{"n_head": 3, "head_dim": 32, "norm_eps": 1e-06, "init_std_down": 0.0, "weight_decay": 0.032, "lr_head": 0.00585, "warmup_steps": 200, "dataset": "wikipedia_en"}
Each number is 128 + 32 x the weight over its row's rms, rounded and kept within 0 to 255. Layers, rows and columns count from 0. The size above them is the row's rms in percent of the matrix's.

# layer 2 MLP up, 320x96, rms 0.256, rows 310-319, columns 0-47
size [112  95  88  98 108  78 125 100 107  95]
[[107 138 181 129 116 179 127 129 170  91 145 140 117  64 153 154 147 107 139 112 128 115 171 108 133 177 186 117 107 248 125  93 150 112 104  96  98 126 110 150 147 137 106  99 115 129  83 140]
 [ 94 186 133 149 111 129 175  91  99 167 150 125 119 163 158 101 168 135  97 165 147 112 180 137  93 171 124 137 101 145 128 174  98  89 132 122  61 161 164 124 140 107 104 117 103 155 137 140]
 [ 84 137 110 151 134 160 147  62 152 106 104 126 124 145 116  84 177 112 142 103 163 171 107 150 135  87 144  81 130 123  92 102  55  98  76 141 128  95 132  66 158 184 136  76 129 127 179 162]
 [106 175 112 120 152 166  71 167 121 151  99 147  94 122 154 117 114  22 124 103 105 110  84 173 100 108 147 106 114 120  99 120 192  91 113  72 103 133 165 140 150 156 157 170 167 148 157 130]
 [ 68 152 121  91 129 131  87 106 121 154 142 149 105 171 132 142 109  94 106 147  54 117 161 126 144  89  96 146 111 126  92 145 137 197 105 134 173 114 215 105 104 171 136 101  77  87 116 137]
 [152 112  90 137 118 144 106 104 116 119 128  82 149 110  94 139 110  95 156 126 128 145  84 160 110 185 113 126 143 163 173 119 186 113 118 164 173  71 106 104 145 116 139 127  70 121 235  92]
 [128 135 120  78 116 157 149 113  97 121 172 132 117 142  99 124 169 161 116 105 100  92 169 157 133 117 122 226 141 157 125 138 145 133 164 180 124 159  89  86  59 157 155 141 167 125 116 106]
 [113 112 138 103 161  98  94 156  92 148 171 131 125 121 139 140  85  78 111 184 139 128 128 141 109 116  95 111 110 113 135  85 117 104  90  74 136 159 102 135  91 109 184  95  91 222 182  78]
 [153 111 133 182 128 118 172 201 102 113 158 172  81 110 112 108 145 106 167 133  85 182  62 140  89 113 146 131 109  82 135  79  58 135 155 156 123 127 145 101 135  99 125 154 131  41 135 153]
 [131 159  93 119 175 120 129 122 150 120 208 147 242 113 125 140 161  70 159 166  96 140 134 148 104  70 128 122 126 108 123 147 168  86  92 121  51 130 139 114 147 116 155  78 147 106 131 164]]